Each number is 128 + 24 x the weight over its row's rms, rounded and kept within 0 to 255. Layers, rows and columns count from 0. Numbers have three digits each. The size before them is the row's rms in percent of the matrix's.

# v: layer 5 attention value, 128x128, rms 0.0436, rows 81-127, columns 0-63
# o: layer 5 attention output (transposed), 128x128, rms 0.0629, rows 81-127, columns 0-63
# q: layer 5 attention query, 128x128, rms 0.0523, rows 96-127, columns 0-63
# k: layer 5 attention key, 128x128, rms 0.0555, rows 96-127, columns 0-63
# up: layer 5 MLP up, 512x128, rms 0.0725, rows 0-20, columns 0-63
# down: layer 5 MLP down (transposed), 512x128, rms 0.0725, rows 0-20, columns 0-63
v81 102:098123111103152138138137112118162129127086102125115150163114173114120115106120090124119165111125121157124120128132162097113136117088152112146134152130120122147166164152121122143122095147109155
o81 102:129122116148127116110125102084121094104122117092108120112171102087111142114147144188121129135125140125137174101127160101098142157172115089161106106128131101134136117103119114110140168138125120
v82 085:094133143174111154143098175159136142125119124144110144135069138161127138083138128130098113128102126160143110121117110147135086105122102153105097107127106157127126111090103134127105111147146121
o82 095:137144156085122087119138126102112078151145146086139111117170131147143100099132115134116128147141141140103115172169064134155148119099175139112113100120130106136138116136132130133134114097133132
v83 092:104088119142082135121089163118121109113132128144125115105156146141130133141142147093114147123145118112131147117105127108097186163110126113092124104126113082143167138152131172135114088139148112
o83 092:168117166160148158108126119103113142148128103125083144147138102130168095122125109133168116085103094153117149123134113109132126072167176108169143083161116134169104104105121109096149157100111112
v84 097:138146135135088100102158119146098147131148126097172131123151135130146152145082126123127138133114172134121137134133163131129153122112121111133112102120088135101107177125160164134126167184102143
o84 099:115101118138129139175135113148130129152101130144136130161115112151136181116142108123116100094179091143092156152159124137095132100121119130170133132172144094136104122138122103121148097106137140
v85 101:144109096121146146115095136146123089089089142125093147159163104153151144120131154125098101146134158112125114179119123167146126148153138106125108105109095133139138153116197138153130113082083067
o85 103:151114131101076119170155121160110115135072099153116128103100129137135103162123093134150132102096114129102113105120165120102138118095117150093116133115129085093160149106161096149107110179167162
v86 102:126111180155123121131128122122122149148166085059137148117123112093119131097132115131125087146120155179126144181135138107127125092102079171108124127120133182130140154128141120175142102109151107
o86 105:124132088114170132135124108112136098121138159159131143083109128108178108123167109125136127096128123137135115134125111167129101160135159108107138139098127147139145170095116147137132118133153108
v87 097:129123142153118121096142124147135124154181134155090134135135117125101121068144080151125133117070127119135162145137134113127150108122101144094115129125191141101179148116158161104137130113104087
o87 092:112114116151121090108105131098143105112087115101129166116141105140162142176147112129149135086151080111121134149095117180106171122157128117138139086109093102134182163115100126131137099093132100
v88 103:154153110144127098124180119105133134110138151114121150121147152125077123129147138117117126133127134103116143182123094143146159143111125056143147156119152109141167132095126157125144060176139162
o88 103:119129130149109154147148105160118136126108122130116090168138137114123142165174104145125143106120093098130114148128099112099115208147141144136164114126133121126123156141126109121105120089101129
v89 095:148094145192162077134147143160159151143130090139177128126144135118112123118097108114148143160101114091131091112148110160164152106124115133105101098120119122109117159128090141126117160133116141
o89 094:134106118096135145105110110138133115108124123114130134082134151143111148151146115137123087115117128130134122113087130155116108091131137125097121155171143135146153105164135151155108117103111145
v90 101:076135130145131094176166115145138077120125107122149136163098139138146146166161185089096163141154143133118123087168126148101182120135167132150125112106143131139139126105165132126151121096145150
o90 086:149135109113101129105141089140150140130115111137109109162122121152130136147086135162128126097139161151125126148139149097147132097158190140124148171129121082132111114138107077122152146129099164
v91 094:115121135171142123160133150134163133136112081112137135127128155144126124103120131148151153085156098154115146146134098131160140131139144142135088130133087127106123129138161136112157143127148122
o91 096:120112065125102120161096138148152096154136135093111133171091161136123161138108115112160145162123111074121137125131123098108085115112119108112110136101147138099108146121120132145121160107126082
v92 101:097102115157127135114168168102155059118143131136133116106105095138148133087121168139128137100129129112111121120130134082088169120118115139149116143171102122140126115179136124151087099119157180
o92 106:116128112145134108090107159122114137179109126150086088109152140116107148187115128145151139108110132108139106148114123132194146143126131144129130120093129125123100125086118137128163160140111146
v93 102:132128139105100136119126107121065158158152105136115146119117138113188110168090150092124069158143112137088100171153122135162117085129115113121146109161156108110148121116108136097146144103102102
o93 098:145162137155119126155138086128152110166152131092131147161111105105081151089163128164105167131087091132126150141126136111130127110132132124130150138131145155143110124105072163139120088126132112
v94 098:134145175117113108126137109125139177123126145159104153147155149102073114130093135129153063109100072139143123099129156086141100128154125104128136152153161143083127142159139162105107091112167141
o94 101:105111127127094183150156127115097120089121115122120107135136113182109145130144114084118196124129156112129161135125111127123137126104107115137134106105113149173125144139116171107130130134086120
v95 100:127141149158119162121143145101095166096092131139100140119092167133140107120129159146155136094136101095113107155120137150095141180130160162109063131119132130153115122132122119115099135133103161
o95 093:125141110111086089120126120137156118174160157118146088130133149125099118141123140139108142127120132089127089126148087165141125137151104105172117100165160139138133153127104084122123137114138094
q96 082:146090138103103075128139113083187135176130091096157191131164130103090119107115138123090106186155146136121137177140116133126151118132110129127116109090136123110112149108129147083141126159125082
k96 075:119122132094137166111165113150090097169157124125175122130147134126177066128165084132152170134124118114134132073130106122152128124149129161097123116140117136129141155176146139107109163120128156
q97 081:150143122135109167173133130165118131137110113138174153132109071169112129126147125135095104131106113146165137116127111110111098085129123148143122115128132100111166086142114068123153122137180124
k97 081:105100137147134138085125117122183132104123151130128113142136106080126127145119117130146112120089107141089136158136099138153114160106096114179096082150129116141103119134110113117125124145200100
q98 074:166091130158080135093136120112152168100148119115137127114176137168145119133165142109153122143112094132145128156156128133099145130128143144088127118138125168129104134138101118112144141093121135
k98 086:150155161129101140119087168136116110112128120119133127139113089153184112101110107146112083166108123149114087107092118161100132170102123132139145142110130140110102141115125130096136143144132149
q99 080:110166120098153138148152142091117104160131147143130075134131072136119140121103113128144158140087153137100098137168170101120126073120111088081123157135095129129116123133124130109140104107125135
k99 083:098146126147157094136147147147114127111170137106130170119107163152122116069119124111125121081129102142176119160142131130115134143139086112152149108105141127098169163101143126124128107164169138
q100 100:183145146104101105140132125108144097092104136139141110106090130148139112129093148148132183118168160118103169121159133115100099143126158132116157119127147126145158187142124102126133103137118154
k100 094:114059158117106094116142128118144120165110149086154109138124149085155126123173164152150123146156078137119143093118182159106140174136092134145092097110135129112128065144153128137155135140145129
q101 100:104139070141128132123132159114127131133174136081135096176161112131122199160113102144130125141101119141133124142138129125139174089141139110173109101119118114145143117134146147159154092116134126
k101 113:096175130142145149145125170145086134122143114167089165069094136149107153125103169093100164090115134148151131148143119108121122154115161107137145145081120143100139120098124112111155131132115164
q102 091:107110151165104134125127132120118178112132129131127173130113146093143181110116118103148087163134112104146108125106129121165108149108143077094131121150056129151096120129128159123181133094117111
k102 093:088135100153189125102157155094125171120163124114103105173109107126176125095153134144154102082118116129119110130121137129166128116128161091112143112110159122144159134152118144104144151156157147
q103 105:133095140131113126126152147159133170150180126136153091138172124105131153149109105108135098114142090153106076133130118146126175131117127151168128099087131107099165163097117098114136107104140128
k103 102:107132128175132084113142135141118178082146156137126124132140136151137169113126106145103127130107116131169114161187112088080143143144128092148161144092131148104140163136129136131110088141093113
q104 106:110094130133101135146124131137161112179094140156115092122163095146119114119115120101123129130123112155115093106123080187108148126123125175163117120092132143161135146113122137129126104112165117
k104 092:109124115129135124137098152116112174126136103148112170136123151103137124163132140127111106107099123106140107131164139095101129103103111124143147155097096128081145124136127119193169130130147091
q105 087:125112114141112100140156202128113145133099082116190094124148086123114107163158150129147146142149115099107177122140093139109139084206142094119144120139113115101113112119132139150103162108160134
k105 095:128165103113114114130122122109063131112142121146130140139136139171091078188145140127140145129140092164126120127126109127105121142145127134134184084106122138146080134134101099136147134128069148
q106 085:141112112173137130117115127101120161143112121126120153162130162133196192113122122148087112142161113127110136180176169155083135118134148145151125153073089130114118135109163151132120122154133140
k106 099:138116118158153092126054140130111162139109124146131120180109135131145159181129103141129109148106131108102143188153153152127141135168126150090093133149139088113148090119155144147124127101119135
q107 098:146128158114140138138146171167137117082111110135121083104115151177085105148118146150137110119112124124083160121129098163140133142095135100140128129150094160156097107138093110135109162110159142
k107 095:183147134090148128136159109109167122111133127102091108113116121137174118121107129136092112163138144124126102111120101160130121135141107142124107090122102127124146190123147141133106161087124150
q108 096:131109114148135130117116146092127187139135080150131112116145105124132144141113137143132109138136140146103137169134133121094113151168126106083169144131103168159097165117177144126110115169143137
k108 093:114164113134147140094117149133091114121169063132127133145151111127113142130138116143124117133141124164069135111134108160099147149150175132127157154116118138087105108129130124151097153162109134
q109 089:104148104154131121109125141153171123144140152096151106130162119143089141142147107128125181132162095122137140127111082103132150140128126133173132129116135134137132140146138136200111127089101152
k109 092:142126138130154136128147108103095161112128167093102114151118109115090146135138132181127149160147069118124119131131160117091124114174136138154111113146125166143098111120145138166126168126113144
q110 097:131103138147099132150128124123146115101118109097151112141076142156098113202131147129128112148138126128085173104145148124133105128156138085046157135135098141089104147155098120107128131134134217
k110 095:123147150135115111122125102093180102127099105131134162149115106144123110160110077112146121137124125140093165116124107132116159155143134119132125119127133173119129131106145102130106125143113152
q111 092:123117124149145156101151115105152126148143121110122120142127092103135173172176134140139112126139128127098095128145124147104141123152124165111127102115151107183188110127121127133130132149127132
k111 088:102122148152127123092150160142146153164121070088142151148138106126135119164105091151120143134140131129138131147149170141164138134141119143143145127120164126106163110119093104106116112078163125
q112 092:180170129120152149109115115172143126129100141129124131126092125184123180109157145161129120123167136151150162112136097082116119124140153114123144179112136131156098101164150132117151097142094114
k112 085:081109100137098107157138141114099169126162168138115144113120147123145162099094124115126159102130118146134096158134166128067140135128097093134139106120114121115106153113132141139113103101158117
q113 083:147134146139123135125089107082183094092129171113113132110158129133111104128143172165135145136125096089127120116165157129186111154115106103119089118126149108150092156130086129169108110114180116
k113 069:141145073159119141139114084118101082158115164080120088133147125115130101134137082130132091144153120132111116102137104113108127171147142105147141119122151172145088151113101109130116126141124110
q114 084:068105061156132154128142157136141146180137134123127124131159136148141123116088143120176105116135121082135081113158097150165121074141151171118116137135127114148107123142156154146135126118150115
k114 073:095149113080085125106140112081152128124103126174095182108092101147140144166083143141138105171104144106127129177124139136132114135124113116137142120125114132126132148120114095109152084148151141
q115 101:151149123088129104128131091142165080121102161147138098128100118126107094135133134145141164105128148157133167107128118121126116114125143131075134141111175079114150146169125124134115134154095147
k115 112:163094147083118118120097085125147069147126136121168116138136138116089101144158121184142130140147090088123142105124124135147116136128096161092124133123135146143126098146156110123116150122144128
q116 095:163142130090118070140119120130131078097130149143113146143115155101105106125151107131142135084180131119126149126136149156159135139098134143116134093172166129098147122188118087118089148156089123
k116 094:138067139128140122118113108105123097129099130102156083112119110089119100122164105109124139195153121084103135114110114136131109144136107154110084124114120112133115119162156159119134171121143110
q117 086:148137141124169139141154107090139128128170150110108098153147103161170135113115100171175109126121116120108129116144140084112194120123134118120132111105085099152129107172122137152150083104097138
k117 096:111136124133145151126120190140091158122150129165127211111126132154128113112113185115117101109143098127135117165151110088119136133130126127137114135111160113095179158104129132111126123162144143
q118 091:121140107158077071110132158141143132159117140116153159154115181089123131137173138156121090133152130149154119129103114122134102127126131130124150111157122135105116104142125119137138141116170137
k118 090:111118143193095139125133105079133139119074176121120103126090084160108181156133122092128108181150146114137147116137117096114108126105090148110134083175155157161108135143152145114155106118132119
q119 094:192156137092098165130146104114169119133105118099097098099095156160123087132128147080152146106137146119102124154135104145135121152105169168102104119120095107157122135141091101100146133164129127
k119 088:110096153163137148100147158141151133157178100119122137139146141096130107122121130129133090146144073113123044102124164145121130142119093108176165086136120111097162134128113140085146136150154085
q120 083:094142157167106112115101156154127159136131131109110133093097108149070134103094127118137110134146137133132118123123102146145150131145152096163160153100068162179099115135123140111142155116112094
k120 095:149158118162188146095153137116129155135171119160066134142119118164120121118125176111161094110168142142155088141139081104148111116130123116124123140119105121134126144123131139094148148093106138
q121 094:130133138092140136083134138142169105166131127128088151151146128104113150152124132162124089152121164088134136124153115089126136132089139114136104125141115098105144115167121125123143080095148133
k121 095:094135135154091120121121148170185113140125124110096135132139131168174135146105101095139128135114104108083104148146120084135144168127138149153076111144154104188131123124123103131120102126139124
q122 091:084122160106127131111109147083168121112142112141119132145177119154075048139114134115122144163161102136133134090126115123107107119106139126100136112115142128145164128099149053131125124113104139
k122 093:118150078129174163102133142092172083145143113097165101137137120085119075129117122117122104118135130144114117086132146153153152143135104112125150127124137125136111089118136111155111147149128153
q123 096:133129126135122108082150179167105127116114109157170142124133126112136143138147145119140132162129118154142171182114092107137138113137151118115177116135124109120097124125093140110110152124147158
k123 090:155130116107131126130105142143113120125098126122144118112123135149132112135139144148110183135113107121109137138101085141132121116168135120093075106118116101174083111114128100159115159147153145
q124 092:122084099105156125124153171109136138163110121128130141195150088128178141102133139170129104130146120103090127148164110136122144108113139130146105104127181080113135130094183161133138124140168118
k124 088:119130129143134135059130143141161164134111139134125163147164089107153134132132141167127164108131142155089134067157112096152133140118118109110127155122132122126125099102106148133151107094139100
q125 089:159164149112094148112112127174134122091135163145143116111146141122098093096099142112146134115152075129139092143091101124156116118124139131114155102115171117088119124154107099148105111139101122
k125 094:171123126110105160123112090163106128124126126146121116127146168141114090126098104125131152131185104140133110111083117106112097128094122127109123100110125151130132150097132110124112119163133135
q126 093:132125149140129115127154145117127131084091156108145132153154123111183127098151141127140119088110096083148160118142135154123138084107181109153070104154117101084135133085101117110193131096177152
k126 090:127140157129136107164078124108173149092087165111173134122119108099178105124146113110118109166134114122135156136138143130120105135118149118087057113141144129156129134123113129147132107123155106
q127 088:169122158132103094130139131162065138118149146157153129106123163139128110080103169116151115135096109104133114151080143132130095142093129093082146129166111102123127133169125151136116133143108138
k127 089:152107110140135142141123092161075140131096164157160092123106176147137107097177158120122128129115096091136111125093094139124121123137093128120107092125119123117148118154129135163109124147157141
v96 102:123173136079135162123129149127130102140120134122103148120135125087117120083096129104138129128188101137146181088103156120111125145152135164135137115148110135124169131148083119134160093169106124
o96 096:127115128128132102106123127174125168115103120142092131089111139148169134153120147161093088126129155154152088138123128155166138135121116085112115171124139139125093115148139165154076162085137182
v97 099:149113115050124175132155126119127155120087138106142116133156167084116116121138145160128153141141156141165128097119144135110158130125134134126123141130114060148116105139126101130146117126130101
o97 088:109130167164110112160119121142111086099152137108146083138097117157110154144107104131126111063148116130104126117126139155122107130164150112134173099108084166108139131117126195135089171105147107
v98 093:106152130110118138131126144126148136097140126142140098157112123139128113103093162170134141116112133111139095123111101169090142127144125154122142171147162089140105099122150157068129131129144147
o98 083:099077095172085111155128111118134098165129129176127141109100137133142071136155133144151086103135157156095120136106126111154096144126088125136116128095117123107134143163114106158134099152116108
v99 095:131122074126090105120117173129163127107140132119130115122135130137134119103115147110138126143120150139132147124089109142124154143118156131161140149116113142148163059153159126074111167149103143
o99 086:081140134083175112153126096118088124103075118108151173106117145094138148134152139141095122110143155157140091153116150111123111102127123104088092152118105120133141136079095147164156110122162129
v100 094:162127144117131115138144133105134143143123164145111140135148137129144143083107092129079141158148110111113154110135139158149104106150119145094085177110098108145116129089160140145136097144092118
o100 094:122133099096131116101097123179111146123099146132153113125148111139131144143140159130161144091098161148146130158101132124139138127131104124179139109165143137145109146123075131148091142164075127
v101 096:124096150140150114118168129156176130164161132091141144136120129108119113113141145130105119107118144086121133154136110147132161082118129150148102143121109099141123149093111105182142154146138118
o101 096:130086125055111102167149146131123114109072104099105095100117129106112117105148117121176136113157146132152119084096161141147129155126166130150131100135106113156171141149172148137104131159089138
v102 099:131101157152108083123129134128135142109106132118105151143093118145150161096130125130123068155118113108086129157144115103122112101105096117108120077168124097106087164138184157142118125175142091
o102 088:138138138114131145121123144101137128162167096114123117112155122138079106113114179134139164116120145127160115133154073152171142150180132113109156117128146121121159119106114127123147085113073100
v103 091:119156143101121110114151101100119138109129146119165130159102166172090119141161134118136100086095180120116159163127112099130056157110128121128139117157108101120114142130098131122125116196113137
o103 085:161091126129150170140103176145115118131151113121133116120137117152155122129095117170116128117128130137146119107125162141123152071148142135121120124104163132144128102164135146178153140097143153
v104 102:124091108127166182122093123117127127145143159122119101104140118149114099147142149158141120110077098147143117106120106201134133104148140151110129152165117105099126125099165137161095133131190153
o104 091:143139146123092089154144148149131143098151119123142150148112116118094154094135129091096110152162164160152129122101149068174130120147126096139119162184149178136111112128108074128136127133092091
v105 097:099134124126131170143102069125118141139151103154105147118142144158138124149119107161127137149132105155120116148086120167137134098137137078159137112139159121106158128137159104100076165116136089
o105 090:175128148148097055112140151131161130117064150151133106130122136089122118141164115142118141116143149113096093106148130110177123157091160188124120142085152063145101116123103130128160088098125149
v106 100:119155111107086164145143108101098132107101140152150146116122132163127153135108086111120159125128092122138154141130100097114137127149178132152127094179158082128124173109125141104169119138090152
o106 096:130106116130124097118118140105135152137157107120106166160159132140154100127139123142133149120105107131104122146103131186120113144101127120151141105078108115158140095102143130135102107142144105
v107 096:168082063112148144134138129141158130107083138142092139127125128168153148152123115126125117135104136171134127116156137174110114106137069122133127139121152117148103121164090104131134163116120095
o107 091:134162174130130162098104087136144161118180133130139120125146098067116102110147130115089135098138132084149109125109077100146166167142153118150116124098127148137131160119160109109084095132141145
v108 087:110096124139129136175176083142127124175118115129160102084114125130093118101169121097168121126139138117133133063164115148142118150090149089148094127088138125166094137148159134138110128104164111
o108 084:166136119116136083080120122120138140097175149120119168150134115110145155146121137131127115149139138105131094135126127111058128122129128170105120134138126118123165145096093129107123085142133137
v109 100:106140142144159143176173125133130117113140142144121095148112112133119134134140127134121105121121073100112101126164140074141113152174113111134109099115132136153151136122151114126093129120178162
o109 086:175114102089116105110098138158103164123124136128122158125108084120145090126115101120194131141131158142139161134094095149098120091114148151153117135121125112089121112152112155155122104129087149
v110 090:125100116095126095138117131129124110150129118110155128152102104131109105112150100131135113163110093158127101123149086145137119147145144062107140117090107165061088133106122180099128122162154110
o110 092:125113129109114118098120124122170111145132139149102134104163153118142164112128108107096126096126104134139147128134128102149158093126098125114136122175132098219158122139143080148156128118139146
v111 100:151143129132130114132166127125136106120107134082135114144086143141174143190109178133115113083165124075119103093125126144094107125130129138132102096134128105121136141119134184120149169112121132
o111 096:090106118139148187149083134121138127119133132199105118122187077112143099092104105155139131155126154137148121098118122144158137150116114140130152121097159165107157169088137107160097165126157125
v112 097:084162128136117099146153145172123110103156117170140134088123187101104154150151117110095159127121133120128123139122106114083099181129130098156098129120097096136103111125136122124142109100143106
o112 095:145136106122150148141128111090133152134118158128127101123095084135129124090136101138126138146146148139163133106120142128106143112125125149125185096113151164120131146139114168148120118159083111
v113 102:116139114158126119097077141097090156107150095106108128142121160159102140140085138086139107122134103135157117149145121112078159130156131118087129130141111126100141125135150121118109159123106102
o113 090:163150123114125075143138145151167114157090146174129130127143133089111105147099112157140137152148132130074142149151155104142123131100138084150125136100153124123157121082105165153138145119165133
v114 092:087150136132148145195126104124099129114120126077120113103115102075121154114137135128129147124130119163123160174149143065144117124120165134108149159129170108128144116098122112129135084167135110
o114 086:122096139181104134114164132130120132072082141154116100113101142132108153152130102140123131105178146058100118140146138177117099149143095110153107112173118095133117096156172128111129123138116098
v115 094:125126164181076126119130112151113124120120095108120115088143087160180082093099109131104115128095144131148095149094135107152105150064147142140134100160128130142134179105128146087139156121135132
o115 088:100116104139130124100089161113116117113107130140085190194182140103126155158123122174147093130126142128142137127151116113083153174150119128152127143082103112127123111135153123167127125186113119
v116 101:126115134105140117162189152125140140106112089121130142106086126180117148111144126150090121110163119106122116144144133112163165158130142141109138101110140152115108053100120138126108163154147111
o116 092:152142142115102111128119118077117136133137143153115134121142114077130150117072109163160156093138132153130153104154123146115101105105142107186121110135080108131123159127167154077113123081126140
v117 108:095117113150162100143098166136064178092124143169162125116136104164126106113144117159163107090100175076146131112107149109104118102143126125109149113122112151152154159125126103127136096148118140
o117 099:135144100116111124096174101133142122175153104106103123142084150102081154164109112137103109153096136140140099125145075095122156152182113115133127203133118116129174137162148123088129130126141136
v118 087:116118102126119078163122089127093125163134128103141130149129120149152095157147169109131149143159134109139132160107168120103142125091155114089132125158152123134120143113135128132123085094154121
o118 088:126135139156161116137131117137122094106139134154111140120155122112139137112084092112134110125157091126115152092165101122148112148160086097110146164093127104150093113135181155157150174181169145
v119 105:066149117133087119165119086114135127135103149086123119134138123074116116115128135109095168127118111155166171111104164095117132142116115081099150132130099153106144144123102114125142150090139127
o119 096:131129141128156117149131143145131096127130119155142176134131099136130141133120134141155094140120179098099126127138134159105150142109151144142113145129165114146103166109161125197118084129105098
v120 099:101154109104167111146115114114152091119132137127096092106153115122094110122111121137089124099123151141144088136115133139128112139141130129145145160153115124097118121112092114078147141100102115
o120 088:140142145151108119139134169137128123132099100091178120122116143130144149124150142084177141111090106130153176102118124113150135124147147120119061113106110139172112131153175127109094128170121143
v121 093:164126096150115140154138160104120105114127104112101182088101101132123137102167160114115141095140156132130158084122113097125132123115110130119139164139172150130098144154158115147119172075165098
o121 096:147111148135154140136102101112117154136161123106110084159134144112152140125099134159130149145087137110089076145137151143107129144122103113166120092149131098152112156148132151105154073172109154
v122 098:106081130119110116134115112120123169150120168145137133143091102162157155140163151141128127096153136149144121117159116111112137125130136138083112077132144102173121115146111123129103135132149114
o122 095:115169080142138140152178157118134127115171126144149165111157139078107081159149111128117103083095099122121148145104157120119126128151113150143142137095149121153133145071167117137098160124117148
v123 091:152114150157138114118107125104150120103135116133172142124152143128159142117161056151113182126178143117139124087132115114106120082148140110119132160131130129147109129140094094112105125135145131
o123 089:106125114156122091130164156152130096100145179111115127136114148151079125151092108119148121142113125124104111181137141104181149107080115151105114113060115109099132141158152145101121155110112133
v124 110:096171098115106111154072192120108079117110138153131129122104084167132115144123145149144104119085113147098147129138131144100123157130156131096149106134136128132128084127087104145149143123142135
o124 102:146097126125151159148117106100137150140141157084108157112126155101141173124134086154132138137174121095131101147152113104095128134142108086177128126121131128116132199101151139120103138154117090
v125 088:088136105140138111089099127129123103121107106131117081118143119143130127102120109119123122121185112108177123110135123138147138143115106083151174108135152111158129121144107164158090128140115170
o125 084:136151120127127136180127101125165132148137141109158167123126182129118131133137101154101140143102201121077153090124082138118120132140098127138083133092124131093140118127124135133109094139101114
v126 092:158115115125118138121145164157163122079089132145151105120112145121126150117159143133108113082132072138112123096154152109123133103141138128120119095126164126137123133146131124123132102107153126
o126 087:110109117168159144134115102135114129140136159110159198133101131117098110127134141139137152184118129119152119174119140145149118121116142144151129116102101108101117112091118150128095167116151158
v127 099:149094116080100117108129130113145157110123144121123165109112145130085127138107105141084153155126143068131164122134139095147127159100162120160158101120167126165148134096126155119098127122165160
o127 086:115131112139155139114144144113130105124099150151139121137124133098139116090147150120100125105084138151100129140153118139117131104123150126138121127131075120111098134123135164128137115137116126
up0 099:079124130134110121154160137139100100120106177113119091139155098162108136122143118120123094161127166064135112128153120120181123065133106110164146111120167135156164121162130095113089138118113142
down0 094:146155167109125130085165146136127144120131110091121160055159129152156128116109168164162126136129133163172113129131116148160147112180120130134143133138097116157095082152171170129128108127130115
up1 103:078125147087144165137153148132086127157044155115131119159126123104099098136120136097156147128143117130169138128093094127104153097123073133136157142132148127107123145146123154111122116135127128
down1 098:139116157130091146146164148114097126085188152125136104148112141114102129132115149160153142148163120102144094134099139146133114177124122141103135140122176078149145130141164096150127132146077153
up2 097:122148121129056105127116113131143103151135130107109140117146151144080163133131106147081147124053115135115125134136120146134127184113162090121125130121101128108123150143175113125142103156146139
down2 095:122153092167122153106103075116162108159143157128135147146123142119102109112102175151141146134128121105123135146150164094147149131105163137116120154088065122129102086143141136129148133121172130
up3 103:139127083099147163106088181098149145102154096179098117116159146099122153136122149092144138124156112148077129094115112117105133125141143157150166143147128119144139138125145112146077169135095096
down3 107:083108133136092101125135102157117122134133137098138108072137112096195080141135110115101126160114150136137137146154101100142156155116156121156122181087115107108120137111109131121139101129166118
up4 097:103137167163110121112104114110171110088121131139103107159131148116110118119134129116153149174138083154160102168159139132129085131149100095179095118153113163123105108150126132125130123156106164
down4 097:092131097183152146149090126140148142095116134096099160128159118142153176113110107105123124122109132119164116121112110190122140101128113203116133120180144108130098139140118105101124157128116166
up5 102:138127158144125147124096124159112169132075119113109104125111130131159134111150142142068148156103091138140173129086118134144119133151096068137107086138140094141173089113104128150153126135151160
down5 095:087097084115143115152134151128146107119176141147112113185141172112103133098112137161118110121145167127103142147146101107147121162137126140110110145109118193150101156093144140161113166088138079
up6 091:099148113167149192138108118135138096150141123124169113141174147142133122113116136132081149141140137132133118161120082111130132130117142122094175096137148123138105088080098125177172127127114104
down6 096:109146148125101124117163131136158165164115108141126126136118134131129148136133051099122187099124143141098153117142101123139130106109109122113130121130102112144140123144165154152127119104114102
up7 098:113147112090138130092099125169100103132122136170127187157124093119098118155101137121155093105141152151150138140094141136125147127140167137181103142125129087141097118086154116181156095110096119
down7 098:119111120138153122139104173132136117138110080077130134132125175160113154108131122133126148154127151115089092113143106143185150129125134134108160147151113146125154119168107134114198136121134107
up8 098:147128142113139126139168149140094124103142088125145091156136133135160145142121157100106118172093119155150136137103172158145127101123133141161162125115133144146161117136180091121116149138111085
down8 100:115160160136099119125106121127105094143104134127105116150148149120127153126122111093128098106118170137150141136132096140131157141118119098119159167151110125124126134120141110140146133090111136
up9 105:120172131091180136148134156152126083145105135155107138123122127147105119141128163125163146149136079065096096086117134092174142128115128136156146162136111144131141114183151121122107150133107107
down9 098:143112087129120113112123108149091147086161159146098126143177121154162102057122129105118157154081122150122161112103071164089127101111133115104137134155123168168093138129114124148123152089147106
up10 102:134116138110153097104117165130164106118077158153096117135144128137113135105103132106087173159104085085142161147122137090089117140104125101143115149127137138089099121129139141119128222112131109
down10 106:175100116122124152164167128127127105135161115135098130110128108118119123133098067097106135108144131125124120131109110084169105131160116163133146100181114094126104149146110127104131132149073124
up11 096:126100145132138135109125139120154134132147114145104131162148120143089143134128117162132122094117170144126118116135127130154132102120158140147111119102109139144100084123138138138092113140061120
down11 101:146154180160119107104103155119138124093101103080127161095119136130136077127132110133142111122155099096125170111134095122137139098145126088159149101117143124106092114150124156113130064168143152
up12 104:121139116123139130133147127159108101140121140108105151122138155087106139133171068148147111144133126123163108093163132110105089119169121129162107149157139144107138153167091092128144136124159122
down12 099:098159152141124132085136088104109093162129148110121095151122115114148132169127085157139091136110134104160128101126110134123137097151169128123101120115166074140108174150096140111104143091123124
up13 107:110116098110138163111151105133126140121096120104139124122137128168080098092134121124128150113118123126122134131118145152173082160127154143124088156146087163120124129149093142089093126142146132
down13 109:121160141076098159154164125087113192155162104141110145153151130166143147126122164140122106121134117111137116131135148135086099110143158137089147164131125105127091128100108137135139118119122103
up14 094:108187121119110113167112137124070134149141122132107135097105106148147120127084136068136161121114125131107095143084140135098150103167144122116154120158129157164148138168163111132165151166147153
down14 100:110117134148137160101112134143147109133138120083085141135169143099111117139112158166124128134122130132097173090151116127133114157111122105139137133110149113111126107106076160143148097104145091
up15 094:119132124121091130190115117172135141126135146119146158112084111161128152136109104128151131114146104132171128118080145164077103103155156143120085135164099108109152142153155151114130107118096108
down15 096:123127098150183119109173149109132141112123139148117124128161168129156076096138137122112122126110130095064156174142110124156137138127123105143135151100131137142079115100087081106141135153163118
up16 099:108102149126155066115173114108120142132168149132093129133087120144117127105158106092091142161130195099137166076131107130117097128138109114156174155167169117140139116165134125111160101142083109
down16 096:136169143113122128117139142119180141136159101143116132111129147146184099112092131156095122106109142145057116162164132142158130140112145134122117108113117123109130140084122118155130144140167148
up17 099:133113126099110114132137107108161142152134136137122077136142141071102155155126138121148100098135074107128112137107144081146155130149121121130127086161130102129160090139122123166133114091137117
down17 101:123140148128134115138088163119131197089153122127106093130145115124095103134121134153110153148154158124129120108156131124098103146115121112144091139097133109170146129116210129135137129114121181
up18 104:129139159084170126064114145134123117096148145103100142141086141108114127129114147126132130183129131088114153140134182117089113158082156098142123124134100139129119107140095105125122126124135109
down18 100:119130111189121156141110120177116148096122123146106115118140109220093150144110146117148124128146119123102126135140086109193140126143121140071134152167091092150147081143108127114153122123147136
up19 100:115094142159121129075119119153104127092126073127124148116093141118113103151155099139125147104127167136183104109117162119094096139136101079133116113153103156143146159163093155177140144098096125
down19 112:144174172116143115127118154155124119102130140153099169163101138131146128124094158128129134115178168113125162138176129103114144099127149124152126159109117068142148117098116087112113129095123085
up20 111:069143135079158138104156128122150164092115114063168118182165132095168165069132104117110129143084112126105189127110115122126098149127097166136122151121127170107115119141128133115113113158169101
down20 105:150139103057150149150084124126171158083108077120133119109156160130155161130136124109141125133146127146177118106112084175112112142128153155122145105126115163104154100136133115129155095129087108